Part of a small language model's weights: biases.
Each number is 50 + 12 x the weight over its row's rms, rounded and kept within 0 to 99. Layers, rows and columns count from 0. The size before them is the row's rms in percent of the matrix's.

# up: layer 12 MLP up, 1536x384, rms 0.0897, rows 1255-1267, columns 128-255
# down: layer 12 MLP down (transposed), 1536x384, rms 0.0447, rows 1255-1266, columns 128-255
up1255 106:77 46 52 62 45 30 36 67 38 65 36 54 42 63 63 54 41 49 74 57 52 38 46 44 50 36 57 61 63 64 45 34 59 31 53 28 55 49 63 61 36 40 50 23 50 49 47 54 56 61 71 52 56 76 48 49 52 43 53 57 42 70 35 70 59 47 44 54 40 47 47 36 71 54 65 58 55 57 54 65 51 34 30 50 41 47 47 38 54 43 58 46 54 63 53 50 41 55 48 63 64 56 48 47 77 23 44 44 52 45 33 45 48 31 55 41 64 51 38 34 48 38 36 64 61 55 52 37
down1255 105:23 53 70 43 38 53 41 46 58 44 48 46 37 55 38 59 50 49 47 62 58 61 47 27 34 46 57 39 46 47 56 32 50 33 53 50 45 77 65 23 59 58 53 44 48 32 33 43 36 53 62 47 55 45 65 65 60 45 51 35 46 49 75 51 61 37 33 52 68 43 49 54 44 50 57 38 68 46 51 49 58 63 46 54 36 55 50 38 52 43 41 40 46 39 50 64 51 31 59 61 30 40 46 47 56 51 78 34 39 61 53 28 40 42 73 45 45 52 67 66 34 54 69 34 57 43 27 39
up1256 094:56 42 40 43 56 51 54 26 51 47 44 65 51 34 54 68 43 59 31 64 72 62 22 43 47 81 47 51 60 62 40 43 49 45 46 60 59 64 53 66 54 68 43 68 59 18 60 58 63 40 55 71 60 33 40 62 52 51 60 22 47 51 48 54 40 49 40 52 43 49 45 53 56 64 36 46 60 50 59 66 25 73 64 66 32 65 78 58 50 44 81 49 55 42 73 60 60 56 36 68 66 50 47 54 39 38 63 68 55 32 60 59 50 35 67 41 33 57 65 45 43 59 41 50 44 40 49 70
down1256 095:58 48 55 47 28 38 43 49 45 55 69 52 44 51 46 34 52 51 65 42 41 50 63 79 50 50 44 62 40 28 52 21 52 58 22 31 29 64 55 34 48 40 61 51 48 50 68 51 48 53 54 66 53 57 58 45 40 28 42 46 36 56 52 53 59 51 60 45 37 51 32 51 25 38 61 51 42 34 45 61 52 26 62 51 61 41 51 50 47 55 25 32 40 50 25 48 26 50 44 39 56 11 43 74 51 58 52 42 56 59 40 40 46 45 45 70 41 53 60 39 57 33 50 37 63 44 61 63
up1257 094:53 51 61 51 31 48 61 46 52 58 43 34 50 62 30 58 76 62 70 25 38 39 48 34 41 49 39 54 27 47 35 57 43 37 56 58 54 48 59 53 51 50 59 50 30 47 63 53 41 76 50 37 42 53 46 46 77 27 45 53 45 43 45 42 33 45 57 63 75 41 38 38 61 57 60 59 66 63 62 66 38 51 49 58 29 61 64 47 50 51 45 72 39 17 47 56 45 44 26 48 50 43 44 51 51 64 44 44 46 43 59 66 61 57 36 54 56 36 60 34 39 40 59 62 49 68 31 47
down1257 092:40 41 41 35 31 36 59 58 41 66 54 60 55 55 44 51 54 56 42 57 61 49 30 59 51 44 61 36 56 35 71 42 55 51 41 53 58 67 34 58 38 45 21 41 50 64 44 65 31 49 57 54 44 54 34 38 33 61 42 61 68 54 55 57 38 66 70 49 49 45 60 54 49 53 62 53 43 52 58 39 54 74 60 54 57 47 38 53 65 48 26 22 60 75 60 81 72 48 42 63 64 38 36 49 58 44 40 50 53 32 40 48 34 69 53 49 39 75 35 67 57 58 52 37 44 49 47 47
up1258 103:48 44 33 54 37 68 68 39 39 74 57 25 64 55 49 41 30 62 62 65 48 69 37 60 57 37 61 44 39 42 71 69 49 44 55 34 25 64 55 58 67 48 74 42 64 45 58 37 68 24 64 66 48 54 49 51 57 51 49 55 65 38 65 31 17 56 52 49 50 58 57 18 64 56 33 47 36 58 60 52 50 44 60 32 28 44 50 34 37 58 43 54 42 46 59 39 42 46 72 34 32 54 44 48 43 57 59 51 50 54 63 55 37 51 37 57 52 50 66 21 57 64 51 48 41 56 73 49
down1258 104:51 49 53 45 55 62 62 28 66 56 46 64 37 63 66 70 50 70 39 66 42 60 70 38 44 35 56 47 49 49 71 60 55 44 27 52 62 70 53 56 48 48 34 55 43 37 54 29 76 51 40 53 56 44 57 45 39 43 60 28 54 42 62 63 43 64 39 52 47 51 36 60 51 54 72 37 44 45 46 36 49 61 44 51 48 43 53 70 42 24 93 48 47 62 55 52 54 35 62 50 56 54 36 54 56 59 53 45 56 62 38 58 53 43 29 47 55 54 34 61 44 45 38 38 50 48 34 48
up1259 101:54 56 46 74 25 43 66 43 37 50 55 45 38 47 48 49 47 42 44 56 51 41 48 57 19 49 27 43 36 70 49 44 13 43 58 48 64 63 34 52 44 63 50 44 44 47 67 43 54 56 33 55 33 59 55 72 38 64 55 63 41 52 48 35 43 64 45 51 48 39 67 50 49 57 40 45 61 55 48 56 59 37 50 41 54 47 51 35 65 58 35 42 45 58 52 43 29 57 46 40 81 48 49 27 44 37 36 54 52 58 58 43 58 59 39 49 56 60 73 42 72 61 50 28 50 38 58 44
down1259 093:31 47 41 49 57 36 68 28 42 45 53 44 58 60 34 27 76 40 63 44 29 33 28 49 59 46 43 63 57 48 49 57 59 42 42 55 58 47 57 46 59 18 55 48 50 47 46 49 60 59 44 67 63 57 36 47 46 50 46 41 49 53 69 38 53 35 49 69 72 45 54 53 69 62 55 62 41 40 29 29 44 63 63 54 36 47 34 69 28 69 60 51 57 72 64 52 62 48 59 42 50 45 50 30 46 60 37 46 52 42 25 45 40 49 41 58 47 60 37 52 16 41 54 47 44 58 50 45
up1260 104:58 52 45 22 54 49 54 55 58 67 64 41 46 54 50 57 68 45 44 55 71 52 44 38 64 39 71 50 38 62 44 68 50 33 52 55 61 54 75 54 40 76 36 66 64 54 32 45 59 59 73 56 56 39 47 53 55 43 52 57 59 51 51 54 19 48 34 51 44 79 43 43 50 54 36 36 29 71 38 56 34 68 47 36 44 66 35 17 51 43 58 53 48 42 43 70 50 36 54 38 52 56 49 59 56 43 38 49 60 46 47 65 57 52 46 51 68 36 67 51 37 55 36 60 25 54 55 53
down1260 107:42 49 36 50 46 39 37 49 39 30 43 44 64 52 40 53 47 37 44 40 49 70 54 29 61 36 56 50 37 51 29 45 49 55 21 45 56 43 76 68 61 25 45 60 52 47 45 83 47 35 52 62 45 56 30 46 40 51 50 55 40 76 50 51 47 51 60 45 56 36 53 62 27 30 70 52 35 61 52 62 35 70 63 19 48 43 54 50 65 63 44 51 45 62 64 52 39 47 59 50 49 55 59 69 55 31 47 28 49 50 41 60 39 45 64 46 69 66 45 46 50 41 49 43 50 68 33 28
up1261 100:60 63 51 39 55 63 47 48 24 56 52 37 33 45 59 43 49 34 39 47 46 34 45 50 60 72 38 53 57 58 49 45 61 49 44 41 38 27 54 44 24 47 20 48 49 17 33 47 62 47 25 57 50 32 47 46 53 69 47 46 50 43 36 41 54 43 49 54 58 58 59 65 35 62 31 49 49 43 71 40 80 46 22 48 34 37 43 42 49 53 43 33 54 54 46 63 45 47 64 45 39 39 61 39 51 50 50 65 49 40 53 49 39 56 60 56 46 45 69 15 35 36 55 66 40 42 47 45
down1261 098:57 50 64 16 50 52 49 56 61 19 46 59 58 58 39 51 45 66 65 47 36 50 56 46 58 61 58 49 49 58 33 43 46 40 58 49 61 57 42 37 66 70 58 47 42 46 57 18 22 48 44 53 69 64 61 47 34 48 62 65 45 42 47 38 60 46 29 64 54 40 25 60 44 50 45 38 57 59 37 58 69 51 73 62 37 53 58 29 49 56 49 49 35 75 47 43 65 69 37 57 64 36 38 64 75 46 54 58 56 40 57 51 42 44 57 54 54 32 51 50 42 82 12 44 55 51 62 61
up1262 103:51 51 50 42 56 53 61 50 54 38 66 31 57 37 53 59 53 45 39 41 37 29 47 49 43 42 57 66 66 40 53 37 49 52 32 46 51 34 39 38 41 24 36 73 54 45 36 57 31 37 48 54 52 27 48 43 40 51 30 51 48 60 42 69 37 71 41 59 66 59 60 42 46 66 43 34 65 43 47 46 41 57 38 25 58 47 63 42 37 43 55 84 46 36 29 60 40 39 41 59 63 57 52 28 54 60 27 37 39 59 48 48 53 45 44 52 41 41 28 58 50 59 51 52 41 38 37 49
down1262 101:60 50 58 60 49 28 53 39 52 71 41 78 55 50 75 49 30 56 49 51 32 51 45 69 60 65 54 29 29 63 55 53 70 62 42 76 48 60 64 48 34 50 53 27 75 58 38 58 54 71 54 38 57 61 41 61 46 60 62 54 45 50 51 25 40 45 57 42 53 35 36 50 26 30 45 40 41 31 53 47 32 53 60 45 30 34 48 45 47 65 62 27 48 42 64 49 48 64 38 30 29 40 50 58 47 44 60 51 42 39 40 40 46 56 36 44 35 66 52 40 60 35 43 44 61 82 42 78
up1263 105:41 27 42 62 39 41 52 55 57 48 48 49 59 63 23 83 28 45 45 55 53 50 40 46 47 17 60 49 68 38 49 62 36 60 64 40 43 32 34 51 12 41 40 44 36 76 55 27 63 42 40 71 78 50 47 61 53 71 72 37 49 42 71 63 53 61 61 64 57 49 66 43 38 45 52 47 57 39 63 53 43 31 82 43 57 57 51 44 56 65 55 39 54 53 65 75 32 69 67 49 57 44 46 56 31 58 48 62 50 58 42 50 37 52 41 43 50 46 47 67 56 42 49 53 37 54 48 54
down1263 092:59 36 54 54 50 46 16 30 46 50 66 39 37 44 42 42 60 52 72 42 54 47 34 56 81 64 53 65 57 54 48 40 65 55 53 56 43 53 52 30 60 55 84 31 46 64 52 61 53 60 65 63 52 39 27 56 48 55 54 43 45 54 43 43 43 48 31 54 48 46 49 67 39 71 48 73 47 46 43 40 35 51 47 82 66 45 54 66 26 56 35 55 44 48 28 37 46 67 20 35 35 57 28 44 56 49 61 46 62 45 46 42 53 55 46 54 45 47 65 40 39 61 38 55 46 36 52 52
up1264 102:66 44 30 34 54 43 55 40 53 43 30 53 56 54 51 48 52 70 40 46 59 37 32 46 34 57 40 49 40 41 40 42 39 46 45 41 62 70 52 61 43 65 57 76 42 53 74 55 72 56 38 55 57 46 57 49 31 51 44 31 52 66 62 83 67 54 54 10 53 40 47 68 58 57 49 45 49 43 67 47 24 53 36 40 65 43 54 47 55 64 65 42 69 49 42 56 52 37 62 43 44 55 66 55 45 70 54 82 65 49 46 78 68 57 35 41 46 57 40 33 63 45 46 63 60 55 54 61
down1264 103:39 46 62 46 69 66 51 70 53 23 55 27 43 72 46 43 57 45 39 56 65 49 67 43 58 35 58 51 70 55 39 47 42 29 47 54 77 57 52 49 39 31 59 70 60 40 28 48 36 64 61 60 76 52 56 47 60 47 71 40 48 45 48 52 63 43 37 59 54 71 45 60 29 47 44 60 73 48 47 63 60 40 69 50 51 62 37 56 54 17 58 48 28 61 26 37 40 62 57 60 67 41 27 57 60 27 39 44 63 30 44 56 66 48 54 54 48 64 34 38 51 37 62 51 28 39 52 30
up1265 097:53 43 45 55 52 43 45 81 49 66 47 41 38 38 60 48 32 33 57 63 69 43 38 53 62 40 56 62 33 49 55 46 78 33 50 58 36 49 53 48 60 43 58 47 55 43 46 65 36 41 29 65 49 43 67 62 66 56 46 17 33 50 44 43 56 38 52 50 47 45 71 70 62 37 49 56 67 47 39 38 45 49 61 36 60 41 64 50 58 41 53 68 33 51 59 72 70 46 49 43 73 95 55 52 69 41 42 37 51 29 45 44 50 41 82 49 38 55 54 46 46 40 12 56 33 58 38 26
down1265 097:42 66 51 60 66 43 74 50 49 42 59 67 38 66 35 41 40 55 44 66 45 52 29 73 56 51 45 43 48 56 57 65 35 73 49 38 38 59 39 62 44 47 44 53 63 37 49 49 58 69 60 49 56 31 77 56 34 51 35 61 51 51 54 51 38 24 46 25 45 41 53 38 65 55 52 54 40 59 51 66 42 64 61 59 65 58 38 30 49 48 70 51 73 76 66 49 53 30 61 52 47 25 56 35 43 20 53 62 36 71 45 37 51 45 17 38 40 43 58 41 75 72 60 59 63 62 58 35
up1266 106:43 60 44 55 54 38 61 48 32 68 41 54 51 34 57 44 19 57 59 65 33 52 86 38 50 57 40 51 37 60 54 54 28 45 52 40 45 31 35 55 40 37 31 47 49 31 38 67 46 25 59 61 48 66 67 62 53 71 46 29 63 43 47 58 57 73 42 59 51 33 52 36 62 40 53 65 46 52 46 60 68 65 54 60 41 50 68 58 53 51 44 34 53 41 67 46 68 51 54 66 35 48 57 65 47 38 57 58 59 81 52 43 65 28 67 59 58 40 67 31 34 57 50 38 49 56 45 40
down1266 106:49 52 65 58 40 63 57 39 35 41 51 62 47 46 51 57 43 54 45 62 70 41 72 44 37 79 40 31 46 45 50 52 56 65 35 69 51 33 46 65 21 53 61 55 48 42 53 26 53 68 49 32 47 43 40 57 31 57 58 41 30 51 61 48 52 59 45 40 51 48 26 61 55 58 60 76 41 44 67 48 34 57 34 40 32 52 62 38 55 32 47 34 44 51 28 45 51 37 49 87 42 52 38 75 55 51 60 64 56 63 63 57 38 52 49 41 55 36 34 35 44 50 49 50 55 20 61 63
up1267 097:64 46 41 68 61 74 42 52 37 46 30 55 55 49 54 62 41 56 45 45 33 65 53 49 71 46 59 49 53 52 57 32 46 39 67 67 65 57 62 31 48 46 24 65 34 66 45 41 43 62 45 63 52 70 52 27 40 44 50 46 42 47 46 56 50 35 43 63 50 45 54 44 39 42 44 36 42 47 42 41 59 50 51 46 45 45 47 51 56 74 58 63 44 53 36 30 61 70 68 59 27 36 41 33 43 64 48 42 51 75 47 24 48 66 65 24 51 59 63 48 48 39 42 63 30 43 37 47